python train.py --n_layer=12 --d_model=512 --n_head=8 --n_kv_head=8 --head_dim=64 --d_mlp=1024 --vocab_size=32000 --activation="swiglu" --norm="rmsnorm" --norm_place="out" --norm_eps=1e-06 --positions="rope" --rope_base=10000.0 --rope_fraction=0.5 --qk_norm=true --attn_scale=0.125 --bias="none" --tie_embeddings=false --parallel_block=false --init="uniform" --init_std_qkv=0.0315 --init_std_o=0.00642 --init_std_up=0.0315 --init_std_down=0.00454 --init_mimetic=0.5 --optimizer="laprop" --lr=0.00127 --beta1=0.95 --beta2=0.98 --weight_decay=0.06 --lr_head=0.00245 --grad_clip=2.0 --warmup_steps=579 --schedule="wsd" --decay_fraction=0.919 --decay_shape="linear" --final_lr_fraction=0.1 --batch_tokens=[65536, 131072, 196608] --seq_len=2048 --doc_mask=true --train_tokens=1456000000 --steps=12168 --dataset="wikipedia_en"
Each number is 128 + 32 x the weight over its row's rms, rounded and kept within 0 to 255. Layers, rows and columns count from 0. The size above them is the row's rms in percent of the matrix's.

# layer 2 attention key, 512x512, rms 0.0783, rows 374-383, columns 64-127
size [100 100 102 101 102 103 101 100 106 103]
[[101 122 153 174 152 104 135 132 137 151 140 113  95 140 149 110 135 174 104 117  93 156 209 134 167 163 135 121 146 116 144 105  94  95 142 134  89 147 120  93 165 176 114 123 125 155 127  88 152 108  39 141 184 154  92 143 116  76 105  64 136 112 126 147]
 [133 153 135 125 172 128 147 126  95 127  97 130 144 121 110 157 138 165  65 116 113 158  68  33  88 185 164 126 201 152 217 127 144 132 126 154 103 158 137 149 143  59  87 177 140 130 130 121 145 126 125  93 107 133  83 135 133 126 119 195  62  88 151  98]
 [ 80 125 146 104 204 179 143 139 132 111  99 140 160 138 140 107 172 193  79  91 160 123 183 122 144 145 139 130 143 179  74  93  93 143 114 116 100 115 136 179 132 138 157 160 185 142 140 134 110 155 122  95  80 101 149 136 157 107 154 158  81 139 173 169]
 [110 121 137 145 181 112 137  76 101 109 135 147 153  77 130 118 130 110  96 117 106 119  86 133 174 130 107 136 152 120 102 182 205 140 104 102 158 114 105 142 189 106 133 175 152 102 158 178 138 131 121 115 145 143 129 158 111 118 122 143 139 131 143 122]
 [138 143  59 142 152 107 144  88  70 105 131 101 112 190 154 126 113 122 114 134  96  77  70 116 110 140 148 128 126 149 164 183 138  98 160 140 151 138 167 108 104 115 113 131 116  82  91 104 140  95 123 121 139 136 122 162 102 128 125  88 140  74  90  79]
 [148 138 147 126 137 141 116 111  58 175 169 145 113  88  87  54 226 131 161 102 102 108 156 133 122 155 135 117 167 130 136 154 113 134 196 127 107 182 107 103 207 163 135 113 122 153 162  87 134 142 143 148 142  86  90  86  94 135  90 111  76  61 112 103]
 [122  92 152 120 170 139 114 124 120  39 143 167 130 139 186 111 157 107 145 172 195 150  77 159 113  98 134 146 136 139  74 164 194 151  82  83 128 101 131 113 171 109 141 155 136 185  95 115 130 155 105 164 185  57 155 111 127 121 125  89 137  52 151 162]
 [ 89  83  90 158  84 129 109  82 116  44 119 154 129 108 127 149 170  99  82 147  82 133  75 145 142 153 143  94  97  80  93  85 106 125 153 173  77 122 152 117  44 128 176 106 131 101 100 135 175 148 171 138  97  96 138 113 139 159 135 163 146 158 160 157]
 [131  87  77 177 137 127 179 152 134 136 101 169 134 171 126  95  88 124 113 110 108 118  90 135  91  57 109 165 151  65 131 116 163  90 117 145 139 100 135 157 119 139 142 126 163 176 139 174 117 115 155 169 147  78 127 122 100 166 123 138 152 137 102 141]
 [ 70 122 146 165 140 124 120 143 205 100 147 157 103 124 186 181 105  91  92  85  90 115 190 101  91 103  81 145 125  57 139 137 158 109 122 103 169 188  91 122  77 207 113  84 162 115 177 164 125 120 173 167 124 152 119 145 116 154 115  81 147  67  90 135]]
# layer 2 attention query, 512x512, rms 0.0829, rows 375-383, columns 64-127
size [101 100 101  99 101 100  99 103  99]
[[165 103  95 133 101 191 166  74 174 137 106 108 159 120 188 102 179  89 125 146 109  93 141 126 138 116  89 117  87 157  99 144 144  82 153 121 135 123 169 112 114 153 106  93 171 158  77 120 118  79  71 176 119 113 140 102 157 145 118 136 232 168  93 156]
 [204 112  99 172 114 159  97 118 105  82  95 102 133 122 173 126  87 148 138 118 115 146 129 152 129 119 169 180 145 167 143 134 155 154 130 115 202 103 132  85 205 131 119 116  98 143  53 167 131 115 126 129  95 181 119 145  68 128 110 120 188 145  80 115]
 [198 108 126  73 111 159 130 132 177 119 129 113 108 121  84 135 151 115 175 146  93 103 133 129  99  78 132 181 144  90 114  55 118 105 136 138 135 145 126 187 121 122  52 182 115 118  94  72  98 148 155 150 141 122 108 117 172 134 146 133 104 106 112 120]
 [ 90 141 212 118  90 156 166 113 162 144 165 106 135 136 113 113 105 122 184 136 143 123  91  92 115 123  96 110 125  43  72 159 139 150  89 141 114 129 126  72 163 118 138  91 121 126 116 118 138 104 195 119 121 128  87  86 115 116 174 187  70 157 130 157]
 [118 151 150  91 142 182 145 147 141 152  84 205 137 157 136 143 140  69 136 168 118 150  95 161 118 116 105 120 117 122 101 172 166 104 106 110 183  94 168 127 149 117 194 147 120 143 134 179 143 103 152 146  98 133 140 124 144 199 150 142 158 169 134  69]
 [154 155 131  95  89 142 138 148 138 173 145 103 158 106  42  89 124 136 188  88  94 111 120 107 148 122 164 116 112 143 148 121 146  83 101 132 124 175 101 166  93 155 110 152  77  60 159 109 101  93 166 126  80 131 114 150 146 183 153 142 111 169  94 113]
 [177 126 159 178 130 139 123 159 149 190  92 141  77 137 138  85 116 171 163  55 113 108 173 112 133  94 111 134 112 140  89 181 119 143 123 127 154  86  95 136 178 117 117 182 108 177 179 143 104 170 114 106  75 118 109 163  97 126  99 156 122 122 139  86]
 [169  86 149 115 134 164  78 132 153 149 147 110 125  96 108 137 190 124 117 129 154  71 154 109 127 143  78 131 132 131 185 153  79 127 117 128 114 131  86 157 113  93 144 178 106 110 108 104 140 112 105 177  98 167 118 119 192 106 136 134  88 152  87 202]
 [164 144  80 160 167 131 135  86 116 152 151 115 229 138 115 107 140 118 137 152 160 145  95 167 109 145 115 146  95 179 191  94 152  94 129 132 121 141 126 130 136 125 104 189 130  90 109 120  95 148  51 101  79 175 133 114 134 150 145 125 132 162 161 111]]
# layer 2 attention value, 512x512, rms 0.075, rows 320-362, columns 64-127
size [106 105 100 105 106  95  97 104 101 111  95 102 107 103 101 110  98 100  94 106  95 102 108 114 108 100  96 105  95 103 102 101 109  88 108 102 108 101  98 109 108  97 111]
[[120 108 169 109 145 100 110 138  90 160 127 129  69  92 180 128  95  95  46 158  62 171 118 171  87 137 165 141 143 122 128 141 165  98  73 119  78  65 162  86 168 122  87 101  72 140 150 120 129 155 111 163 108 126 111 126  99 133 113 101  85  85 144  83]
 [119 127  65 113 132 130  99 130 121 104 137  75 118 106  38 118  70  70 134 142 120  57 173  92 113 137 178 137  86  93 148 121 101  94 139 188  78 135 138 106 103 117 134 124  69 107 141 122  95 115  95 103 131 148 160 176  86 129 122 107  98 181  80  73]
 [161 110 175 143 157 173 131  57 114 125 140 117 130 154 103 133 144 133 101 134 168 116 116 146 128 147 175 130 117 134 139 131 170 136 176 118  75 144 140 124 126 105 149 153 142  85 113 133 102 134 170 115 163 152 129 114 134 160 110 123 147 169 129  85]
 [129  88 153 103 124 124 107 133 113 103 162 168 148 152 172 130 129 115  99 159 128 120 130 115 111 115 183  34 181 162  78 131 184 123 135 187 151 139 145  80 127  87 150 130 163 102 126 126  91 141 109 101  97 179 126 153 103 116 155 140 136 167 126 192]
 [130 135 110 204 123 175 152 109 103 112 102 145 115 115 198 102 121 132 115  92  83 124 159  85 155 107 159 110 166 141 181  70 154  93 152 141 109 155 155 183 119 142 187 185 165 118 106 176  99  91 165  99 122 125  99 117 148  74 134 136 168 149 141 222]
 [150 176 122 129 144 128 150 121 142 112 149 102  88 122 129  93 169 175 112 121 132 125 121 171  74 115  92 131 146  58 180  96 178  70 159 129 187 114 140 164 153 102 136 146 150  98 118  95 118 169 136 131 122  66 144  95 160  95 115 129 112 122  88 149]
 [135 110 188  97 107  87 118 105 127  87 148  90 148 130 186 128 138 115 141 127 134 134 133 122  99 103  89 178 127 170 138 141 127 138 105  92 102 110  92 142 174 113 133 108  78  84 166 155 136 106 133 153  84 119 133 144 146 141  84 170 121 116 135 126]
 [146 137  94  91 140 113 129 101 129 124 145  84 122 137 178 168 156 158  80 138  45 146 125 141 131 144 174 175 123 149  96 123 159 118 135 114 109 100 171 127  56 189 132 181  77 159 130 113 156  75 166 146 121 124 156 121 119 151  97 141  77 153 119 144]
 [145 157  89 152 123 166 130  71 124 105 142 103 124 102 115  86 131 128 171 116  90 102 129 135 121 159 140 122 107  95 182  90  73 205 123 135  86 124 189  81 170 152  89 149 127 126 122 115 184 100 116 129 124 132 151 157 105 162 122 163 135 123 118 156]
 [145 173 154 185 125 103 142 228 175 119 168 122 138  92 154 101 146 119 252 109 184  83 126 117  99 144 117  71 110 211 156 120  99  87 112 102 182 202  95 155 107  92 124 155 198 150 119 169  96 188  87 130 134  79  89 129 146  78 123 118  65 141  77 125]
 [107 109 131 145 133  99 130  89  80 150  84 105 130 101  71 117 134 159  83  71 105  92 110 189 107 126 103 119  97  74 127 130 146 105  90 138 108  82 110 101 147  84 132 137 120 130 120 123 114 158 165 117 158 103  95  88  35  83 117 107 145 180 122 123]
 [156 120 108 135 111 110  93 165  68 100  75 106 124 151 171 122 143 162  86 132 124  82 168 102  94 162 122 137 120  87 140  77 107 152 161 179 129 152 199 135 102 175 129 173  48 145 129 227 106  58  81 176 115 145 151 118 144 103  74 168 126 173 159 183]
 [ 98 143 108 110 111 189 139 142 113 139  46 127 177 126  11  66 116 125 174 106  76 108  88 102 171 157 164 159 100  85 135 105  96 150 142  74 125 136 142 170 126 146 134 158 114  98 161  90 153 130 123  62 154 155 239 118 123 150 158 153 124 117  94  29]
 [129 134 132  58 146 131 124 169 121 101 103 121 133 164 119 120 101  82 161 164 120 140 101 120  55 138 144  63 139 184  80  95 114 152 154 133 168 158  98  83 134  87 135 103 109  66 131 120 101 207 108 129 149 146 120 119 149  91  83 211 125 157 132 130]
 [114  87 101  95 123  83 105 142 122 115 153 127 158 170  91 125 123 139 133 152 175 118 105 144 104 132  95  93 165 145 121  66 163 123 148 218 177 158  93 142 202 149 106  90  98  74 104 140  86  94  51 139 141 143 113 156 118  57 119 109 132 110 109 137]
 [101 151 113 167 167 102 102 164  71 152 181  84 145 152 178  98 152 181 124 109 147 171 191 155  86 121 136  57 174 130 131  88 117 149 147  86 108 124 101 111 153 130 109 113 133  93 153  77 170 122 138 117 124 111  84 113 142 165 129  84 111  73 101 199]
 [116 157 160 135 143 122 135 170 161 128 132 136 129 127 176 110  88 124 128 105 159  81 162 135 110 164 153  98 128 160 148 142 141 113 112 160 170 133  94 135 154  88 114  89  55 176 107  99  90 183 129 107 150 157 111 176  75 125 125 139 121 154 104 192]
 [142 107  85 131  80 120  94 126 108 143  97 139 133 162 125 138 137  63 135 132 106 127 102  67 173 168 130 103 137 151  77 149  94 216 125 158  89 149 156  59  70 139 156 158  76 106 134 122 157 140 100  99 164 182 149 141 127 147 117 161  77 180 149  99]
 [107 136 153  99 160 107 117 175 129 154 150 162 127 122  83 131  94 144 162 102 119 125 143 141  83 101 136 119 135 124  49 145 115 116 161 109 134  83 122  70 182  54 144 108 155 120 192  47  86 168 133  95 166 125 146 127  78 114 100 123 127 137 104 163]
 [ 80  96 131 127 114 173 103  99 116  74 149 105  89 113 127 120  77 130  86 191 121 140 100 103 103 163 118 111 115  70  75  93 144 139 100 106  77  67 174  97 126 120 129  95 116  91 111 108 118 153 117 121 151 117  90 110  56 144  91  66 112 127 118 134]
 [139 137 125 111 174 163  90 142 144  79 191  83 166 103 226 173 178 173 177 161 130 135  87 154 117 130 110 224 149 106 108  75  69 128 116  76 181 183 130  88  94 165  86 154 148  83 163 118 139 120 124 130 120 109 132 134 114 121 129  74 143 146 118  83]
 [112 158  59  75  94 139 155 113 170 168 140 108 148 136  76 149 112  36 142 128 119 143  72 129 125  68 108 142 140 107 122 159  92 170 195 169 124 167  92 152 113 117 124  93 108  67 114 109 160 129 119  81 138 157 128 174 114 152 108 151 106 167 144  98]
 [123 122 118 145 175 153 124 124 168 118 127 164 119 146  98 126 100 164  76 106 157 200 149 144 137 160 169  50 160 156 179 154 196 155  86 105 126  67  73 126 134 136 132  73 122 121 122 175 145 129 176 160 101 140 161 114 189 176 156 124  93 104 130 117]
 [158 113 118  41  63 164 140 143 108 103 169 167 143  96 117 156 135 168 112 124 122 121  59 118 142 146 100 209 105  92  91 120 120 122 179 200 145  98 145 131 154 123 175 122 112 126 157 122 107  58 133 106 165  96 106  73  39 102 140  89 131 129 132 127]
 [148 120 189 174 141  98 126 128  89  79 105 134 165 135 116 140 150 166  47 119 130 120 155 192 122  83 142 100 160 126 192 105 202 100 133 111 145  78 125  91 128 161 112 139 104  66 114 103  88  45 110 144 114 140 160 146 151 108 161  88 191 121 117 186]
 [120 151 147 143 163 113  90 124 133 126 150  44 117 125 152 132 137 139 147 148 214 101 133  64 101 133  86 130 115 218 144 154  97 132 143 151 104 132 180  83 140 144  77 101 130 149 152 141  64 110 129 156 104 116 136 129 180 102 128 158 130 171 161 131]
 [116 131  73  90  79 110 151 125 165 136  71  81 169  68 102 157  86 115 120 107 126 147 107  81 150 166 120 203 103 133 166 113  86 149 114  97 143 163 147 160 113 118 152  92  53  83 142 141 157 148 134 177 139 102 157 101 105 112 103 150 172 114 148  65]
 [131 119  95 173 137 142 146 199 171 170 123  81  97 164 196 139  97 159 130 151 103 133 155 143 109 152 219  37 113 198 215 129 102 169  92 146  92  94 163  54  93 102 129 100  61 191 116 158 115 123 134 156 151 138 110 117 114 129 122 108 121 173 157 164]
 [156 121 141  92 130 117 110 170 126 116  99 160 107 144 119  97 113 101 153 140 114 151 145 124 100 173  62 148 121  66  90  67 115 138 143 137 164 162 137 134 148 167 116 164 128 155 128 121 151 182 124 130 154  97 120  81 140 119 129 122  95 146  89 124]
 [127 100 210 150 166  79  81  56 102  92 173  44  57 164 188 115 126 136  41 137 139  96 132 158  86 115  69 122 125 163 157 150 193 137 145 123  99  97 168 110 119 169 124 131 124 106 158 145 147 148 113 123  90 149 108 159 194 124 169 151 161 143 156 136]
 [134 156 101 134 125 105 130 140 139 134 148  74  88 137 189 121 101  67 139 192 151 121 135 177 112 143  87  94 130  33 158 108 103 131 198 166 126 135 208 138 158 100 166 153  96 144 142 101  84 197 110 144 146 115 148  86 121 141 124  93 156 112 154 119]
 [105 117 114 104 153 156 133 139 129 138 147 139 108 167  74 106  86 169  62 157 104 141 114 125 113  67 142  73 129  67 180 114 193 153 129 103 119  51  99 134 128  75 171 128 121  76 113  70 100 206 149 127  94 103 130 120  72 142  86 160 143 134 108 200]
 [126  84 100  55 172 122 146 171 142 145 120 124  71 133 130 120 104 155 164 147 154 156 168 148 151 165 146 171 150 167 138 106 147  91 156  57 106 183 127  81 140 115  89 120 171 133 116 191 167 190 137 127 145  72 115 118 115 130 167 105  69  99 162 159]
 [179 189 154 115 112 165 103 122 118 137 168 106 119  56 138  90 107 124 101 118  95  39 135 100 120 125 136 135 115 179 179  98 108 115 113  87 128 173 205 173 117 142  87 128 142 153 116 205 139 148 138 143  69 108 112 122 133 129 160 125 104 130 154  96]
 [ 76 131 168 154 181  68  78 172 105 116 110 164 179 105 116 101 105 179 177 133 138 137 103  95 127 180 124 145 120  76 153 149 157 139 104 112 155 171  72 144 127  83 126 155 182 166 155 146 111 169 152 124 126 104 135 143 154 157 145 158 179 109 171 112]
 [105 115 117 140 125  66 209 142 140 104 134 136  98 114 166 139 139 165 151  89 152 118 151 168 144 150 135 150 106 140 132 125 168 119  73 120  82 154 101  69 134 142 209  96  76  90 115 120 117 102 103 155 135 116 165 165 132  86  80 143 133 163 105  70]
 [ 98 108 165 110 152  85  81 170  46 199 159 156  88 118  86  89  90 149 148 152 149 134 160 117  86 133 112  57  88 159  80  91 104 108 205  81  84 132  85 126 193  84 117 126 145 155 151 180 152 181 134 127 143 137  74 137 129 170  97 123 129 118 123  76]
 [111 138  53 129 110 113 138 123  81  98 171 114 111 119  96 137 147 124 166 152 126 164 135 157 140  97 152 111 102  57 147 120 163  76 102 121 147  87 155 115 159  54  92 131  90 120 141  76  98 176 122 139 144 143 111 141 126 131 117 182 108 144 125 127]
 [155 130 130 129  89 201 130 100  76 150 130  79 151 166 115 183 143 107 117 102  43  97  88  48 136 113 132  83 155 136  84 187 176 174 123 120  84 118 190 138  27 153 172 177 127  97 113 108 163 118 168 100 128 180 143 186  57 139 157 121  87 104 152 122]
 [121 105 104  96 143  93 141 156 135 151 118  78  79  78 106  76 142 130 138 232 137 119  71 174 105 131  96 153 145  63 109 105 128 101 140 124 185 161  87 106 105 109  97 116 176  93 106 190 128 190 153 123 115 145 115 141 165 192 162 144 111 144  95  96]
 [116 124  97  71 149  99 106  90 192 131 138 132 158 122 114 121 105  42 142 180 143 161  73 148 157 175 128 154 153 158  98 140  86 101 104 174 147 138 106  49 121 178  99 168 125 102  89 100 162 113 185 126 104 131 148 117 126 185 143 119  96  91 146 110]
 [ 93 110 134 163 170 129  98 111 156 139 143 178 131 149 192 115 204 119 104 145 130 148 100 160 159 148  88 146 134  98 142 138  85 182 148 115 124  73 135  98  65 121 131 159 160 167 162 172 167  69 150 123 120 134  84 154 171 129  78 144 129 142 156 148]
 [162 145 121 133  78 149  82 101 172 144 110  30 102 112  91 198 124  54 113 162  69  73  58 109  90 135 121 173  92 151 125 161 207  91 133 109 116 143 167 139 100 115 170 167 121 113 146 167 188 141 168 155  84 155  78 173 136 117 115  81 139 123 125  53]]
# layer 2 attention output (transposed), 512x512, rms 0.0786, rows 320-362, columns 64-127
size [104 105 101 109 104  93  96 101  94 107  96  96 105  96  98 106 103  95 101  98  96  98 102 108 112  99  97  97  91  99  94 107 106  91 108 110 111 103  92 108  98 106 108]
[[ 88 124 172 154 180 159 158 101 150 146 118  82  84 153 136 113  84 129 131 111  94 112  95 134  71 119  67 116 167 101 110  86 141  86 113 155 158 118 127  41 145 150 104 122  76  64  78 132 122 154 121 153  96  93 115 146 160 127  96 123  94 116 160 155]
 [121 121 136 102 148 144 136 116 148  70 114  88  74 120 137 121 113  72 118 129 139 119 117 150 142 121 109 132  99 125 134 105 135  89 180 169 104  97 132  86  90 123 145 141 102  96 131 142  97 164  99 147 130 118  75 125 157 132 114  78 112 131  98  85]
 [160 124 173 115 150 150 135  99 141  86 110 158 161 133 171 188 209 143  76 128 159 159  82 163 166 104 157  92  72 132 131 182 123 150 157 103 174 105 123 149 154 133 184 125 126 136 142 137 116 160 139 149 187 212 124  57 102  95 128 127 182 118 156  63]
 [137 129 158 145 161 214 102 108 122 134 151  94 144 130 162 133 140  82 137 149 125 109 134 133 135 153 111 117 146 139 129 141 136 150 117 136 139  72 113  76 133 150 152 160 109 127 152 151 137  72  93  97 170 130 158 146  99 131 111 149 116 121 114 147]
 [154 156 126 134  86 144  88  89  85  76 140 115 163 140 151 139 134 111 168 118 181  94 143 171 218 120 149 120 135 114 177 157 117 134  99 109 124  95  76 143 122 104 159 110 120 132  75 149  93 105 199 110 168 237 139 160 137 114 126 102  89 119 132 133]
 [117  98 181 118 108 116 146 143 106 112 155 128  98 139 156 132 146 158 126 122 145  68 120 134 133 127 117 145 142  82 143 116 162 102 137 113 163 137 111 125 106 144 133  98 136 109 105 104 139 175 152  94 133 136  99 143 168 139 118 126 111 136 153 130]
 [161 150 167  79 144  88 115 145  79 109 106 104  95 114 128 123  97 196 159 113 106 178 147 114 155  69 119 128 157 154 115 118 128 112 129 123 101 149 174 146 181 120 144  90 141  82  57 163 129 134  93 143  85 157  68 128 149 113 103  94 119 118 144 139]
 [163 179 156 106 147 172 112  97 148 105 159 106 111 126  92  79 142 125 106  50 137 113 106 104 187 126 127 181 180 164  96 121 126 119 163 143  63 139 171 123 119 145 118  86 119 132  79 128 155  68 140 121  71  67 157 119 136  79 144 121 130 112 162 160]
 [141 116 135 144 131 161 131  92 139 125 159 148 128 122  94 129 111 103 206  76 108  69 136 131 132 137 126 148 122  85 104 106 126 158 205 137  76 164 134 108 139 162 102 157  97 126  88 117 132 143 145 115 111  73 102 188 165 117 158 143  62 150 107 132]
 [103 132 104 143  87 110 135 122 159 116  72 117 101 131 143 138 153 164 180  65 136 113 131 158 110 147  84 125 139  59 141 130 120 146 131 123 159 104 102 126 137 139 160 101 127 110 184 143 128 167 144 165 140 165 147 163 137 150 131 173  82 170 103 114]
 [147  81 175 145 122  89  84 133 111 142 105 136 161 178 142 115 141 124  94 116 175 137 130 154 117 120 113 107 115  57 155 157 131 129 115 127 183 161 104 135 135  77 116 114 171 185 197 120 124 154 144 119 129  99 143  84  95  91 154  96 130  96 118 128]
 [148 161 164 143 123 147  92 138 131  77 102 128 111 114 167 125 134 121 144 132 170 132 137 152 189 112 141 173 195 181 121 137 161 101 139 150 123 123 140 121 127 125 116  98 131 161  79 165  98 107  78 139 105  98 136  73 134 137 118  85 140 120 132 166]
 [134 109  94  97  66 178 157 180 128 153 116 116 133 107  93  72 116 116 144 149 173 173 126 117 106 111 205  90   0  93 122 156  93 137 146 103 130 118 176  97 104  94  76 146 130 148 159  99  79 125 138  88 126 128 118 147  76 144 182 112 168 144  96  55]
 [111 108 146 132 157 146 157 142 105 139  92 118 119 130 143 127 121 149 163 161 125 150 154 128 127 147 102  70 158 123  93 139 121 149 144 124 175  76 155 109 122 113 142 175 126 112 167 197 143 156  94 114 138 130 111  98 137 144 155 183 100 195 137  98]
 [110 136 144 133 124 104  99 141 128 124 134 118 140 120 173 193  69 149 163 152 128 170 140 144 132 122 128  98 139 119 115 136 165  70 135 105 142 160 121 187 150 140 113 131 143 105 108 152 156 141  67 142 128 102 164 121 158 140  64 130 120 102 131 116]
 [114 101 152 190  93  86 113 153  88 144 141  88 177 126 122 126 103 177 160 149 115  66 101 115 119 126 110 169 150 154 157 152 137 105 126 105 144 205 115 151 131 151  84 162 111 131 151 136 168 180 157 109 130 197 118  71 142 152 139 170 140  95 156 153]
 [135 114 157 159 132 127 148 105  95 141 142  90  94 111 121 147 103  93 169 126 138 102 132 126 130 162  97 125 166 137 144 118 117 136  77 130 180 102 107 111  99 106  94 140 147 111 127 166 107 137 110 133 125 204 140 164 131 137 105 111 120 138 119 142]
 [134 140 125 138 166 151 145 139 124 167 119 126 140 112 101 130 115 100 100 108  95 181 163 102 114 143 158 105 111 203  81 155  90 167 113 136  98 108 143  89  99  67 129 166 116 120 158 142 111 108  86 113 144 128 142 114 118  99 149 141 137 151 126 137]
 [135 108 165 101 129 168 159 112 114 155 162  90  80 106 107 113  93 109 166  82 118 105 127 111 105 120  96 129 101  68 119 138 117  89 159 134 142 138 122  96 115 142  95 197 143 118 142 137 141 152 141 107 143  55  99 182 137 149 116 103  89 127 126 139]
 [ 95 101 166 145 193 104 144 139 138  74 114 111 130 134 146 116  83 178 158  86 134  88 104 159 158 160 126  90 165  91 117 111 169 104 156  95 150 144 142  99 130  85 132 108 157  83  89 147  79 213  47 166 123 109 100 101 126  80 130 166  92 134 160 117]
 [ 90 187  88  77 116 127 104 141 112 112 154 112 172 105 102 100 127 180 161 134 114 144 124  82 179 102 202 155 149 147 150 129 115 168 117 131 102 161 128  80 110 114 143 110 147 101 158  83 116 106 140 127  98  88 102 116 108 107 109 114 160 169 129 153]
 [103 126 112  70 162 162 173 109 153 155 164 149 176 137 133 129 144  77 146  93  92 130  97 108 124 153 112 108 112 119  78 124 133 116 152 144  95 146 103 182 120 107 113 127  98  94 101 129 133 147  92  81 162 123 110 111 145 132 121 111  87 165 153  92]
 [173  93 126 184 165 180 173 107 125  82 104 111 151 122 114 172 105 129 113 162 141 132  86 128  79 121 123  87 106 171 148 153 120 159  34 138 103 119 139  76 155 202 117 126 117 110 166 163 143 118 185 137 158 157 117 134 111  89 123 139 170 152 125  70]
 [105 212 147 133 108 172  58 125  90 156 162 125  97  68  54 134 146 152 152 168 110 155 143 147 116 110 161 154 106 118 170 142 110 145 145 178 123 112 143 100 155 102 133 193 113 117 133 124 133  80 124 151  97 120 133 116  52 102  87  97 163 136 107 132]
 [ 96 135 148 101 129 130 118 138  95 107 163 132 138 159 126 119 103 126  99 137 143 134 118 167 118 110 142 136 132 129 190 144 136 105 120 143  99 145  91  86 100 178 118 148 102  51 111 101 189  74 122 136 106  75 132 200 149 135  63 104 138 129 118 172]
 [114 175 164  76 207  98 115 101  99 141 116  85 154 140 120 123 139 164 152 114  92 150 134 105  73 139 125 132 104 164 139  52 147 106 139 150 107 103 153 112 212  89 134 151 106  86 100 142 141 136 134  97  89  56 122 148 132 103  86 113 106 102  93 166]
 [125 136 123 100 125  82 123 118 145 148  94 136 152  82  94 137 105 207 121  78 160 145 145 123 158  83 158 112 134 100 112 154 125  74 181 105 121 147 173 161 132 138 167  80 138 139 101 162  94 186 137 138 132  85  87 105 122  80 199 121 120 142 165 120]
 [134 127 129 197 156 148 123 108 140  89  68 112 123 129 117 137 123 119 158  88  99 135 113 118 119 169 120 136 199 150 134 114 107 105 114 148 124 159 165  63 162 129 137 104 108  88 116 157 113 147 144 144 139 181 145 121 140  45 112 165  95 148 129 165]
 [149 187 115  93 162 108 109 185 167 149  78 165 145 114 104 106 168 164  81 142 128 143 181 137  71 142 179 152 132 162  91 104 115 177 142 137 132 102 141  98 122  89 132 123 156 158 146 130  59 137  72  91 126  85 175  61  75 128 146 139 170 145 136 133]
 [ 90 143 167  98 128  52 147 113 132 133 161 158 103 131 186 176 148  85 107 141 117 113  75 132  84 107 100 162 128 163 130  79 130 138 104 146  88 137 120 125 142 105 137 145 115 125  90 115 179 114 148  92 131  69 156 169 158  61  71 117 156 111  97 131]
 [ 84 125 163  72 129 150 185 156 147 174 112  52 126 130 198  90 135 127 154 152 117  85 125 159 109 121 161 135 133 113  97 109 171 140 188 147 128  77 114 109 107  83 120  76 105 110 143 122 120 176  67  93 130 150 127  97 155 157  69 140 124 127 146 155]
 [153  84 171 135 121 135 159 106  95 109 138 107  91 126 130 122 136 108 145 140 142  90  97 156 133 160 140 106 152  97 160 121 114 120  87 141 194 133 113 131 134 136 142 133 135 129 122 146 118 146 138 125 160 209 163 154 137 121 115 117 146 140 176 151]
 [157 134 106  93 113  71 168 129 132  97  83 158  96 121 134 145 111 119  92 204 142 117 121  32 120 103 193 165 131 151 104 141 130  90  95 100 112 138 137 103  60 171 109 126 135 139  95 153 111 158 154 114 171 122 150  41  81 149 155 114 110 114 141 175]
 [ 86 137 166 141 129 104 119  89 126 103 117  87 103 159 132 115 121 143 133 129 139  76 116 134 105 173 134 173  90 101 112  77 147 117  82  77 127 104 112 166 142  87  95 110  79 110  96 116 135 147 150 132 129 228 127 128 107 138 105 147  78 157 114 139]
 [116 154 125 143 188 105 140 132 122 168 117 107 170  68 120 158 104 130 120 168 103 171 137 117 106  43 164 114 141 130 142 112  86  83 133 129 131 140 223  93 170 179 121 182 168 121 136 153 116 129 114  96  95  55 125 188 148  98 169 153 182 160 180 105]
 [148 129  80 145  96  92  76 174  97 116  68  87  78 120  93 131 138 203 119 110 131 152 121 132 162 116  99 103 139 157 181 171 150 132 129 125 108 153 124 112 123 128 154 150 146 148 156 115 121 173  91 174 131 161 104 111 104  90 138 151 122 140 112  95]
 [ 93  78 158 144 136  63 127  89 174 134 173 149  92 125 120 100 101  89 137 114 135  94 107 151 133 111 144 118 113 102  85  86 153  97 190 109 159 142  96  86 131 131 137 165  94 156 107 115 101 177 107 159  78 139 103 128 162 201 128 166 135 113 143 133]
 [185  89 101 144 147 178 169 122  99 110  89  70 114 126 150 138 115 126 132 124 110  98 119 174 126 152 118 100  99 128 140 139 117 146 110 150 181 115 150  93 134 141 124 169 171 146 197 127 104  82 120 149 113 177  56 136 130 143 148 106 171 155 133 136]
 [141  91 121 156 130 146 106 102 109  86 143  81 161 193 134  94 157  97 101 104 151 141 104 139 128 153 136 101  86 130 122 173 150 139  93 102 106 104 118 139  71 118 149 176  76 143 142 108 187  80 167 142 159 152 145 112  95 128 112 103  79  92  80 159]
 [ 94  51 103 110 119 142 172 108 128 170 128 123  89 169 139 109 116 101  97 161 126  94 109  66  85 156 120 112 112  64 105  95 190 158  92  78 156  90 109  54 125 168  97 120 131  81 121 138 108 109 147 119 135 104 134 109 127 178  91 135 124 147 149 117]
 [140 179  86  84 193 136 159 151 126 196 130 100 157  98 129 120 110  98 157 157  66 133 162  46 106 160 121 122 130 194 108  97  78 172 107 136 107 130 186 119 103 153 135  98 137 125 154 137 110  49  98  60 123 108 128 122 144 140 147 113 128  97 163 139]
 [100 150 153 164 133 120 104 112 130 156 159 193 120 138 137 109 131 109 145  82 135 136 140 142 144 129 113 138 198 134 142 142 134 153 168 161 106 141  88 137 137 145 146 155 168 123 110 142 137 101 124 127 123  36 155 141 152  94 159 154 136 122 149 119]
 [118  99 150  85 153  50 163 152 139 129  88 134 138 165 117 141 151 133  94  67 149  86  78 119 149 179 126 115 112 145  72 109 150  98 148  71 152  94 146 128 120  89 135  85 132 134  97  86 164 139 150  83  92 107 119 113 107 138 148 141 119 161 150 129]]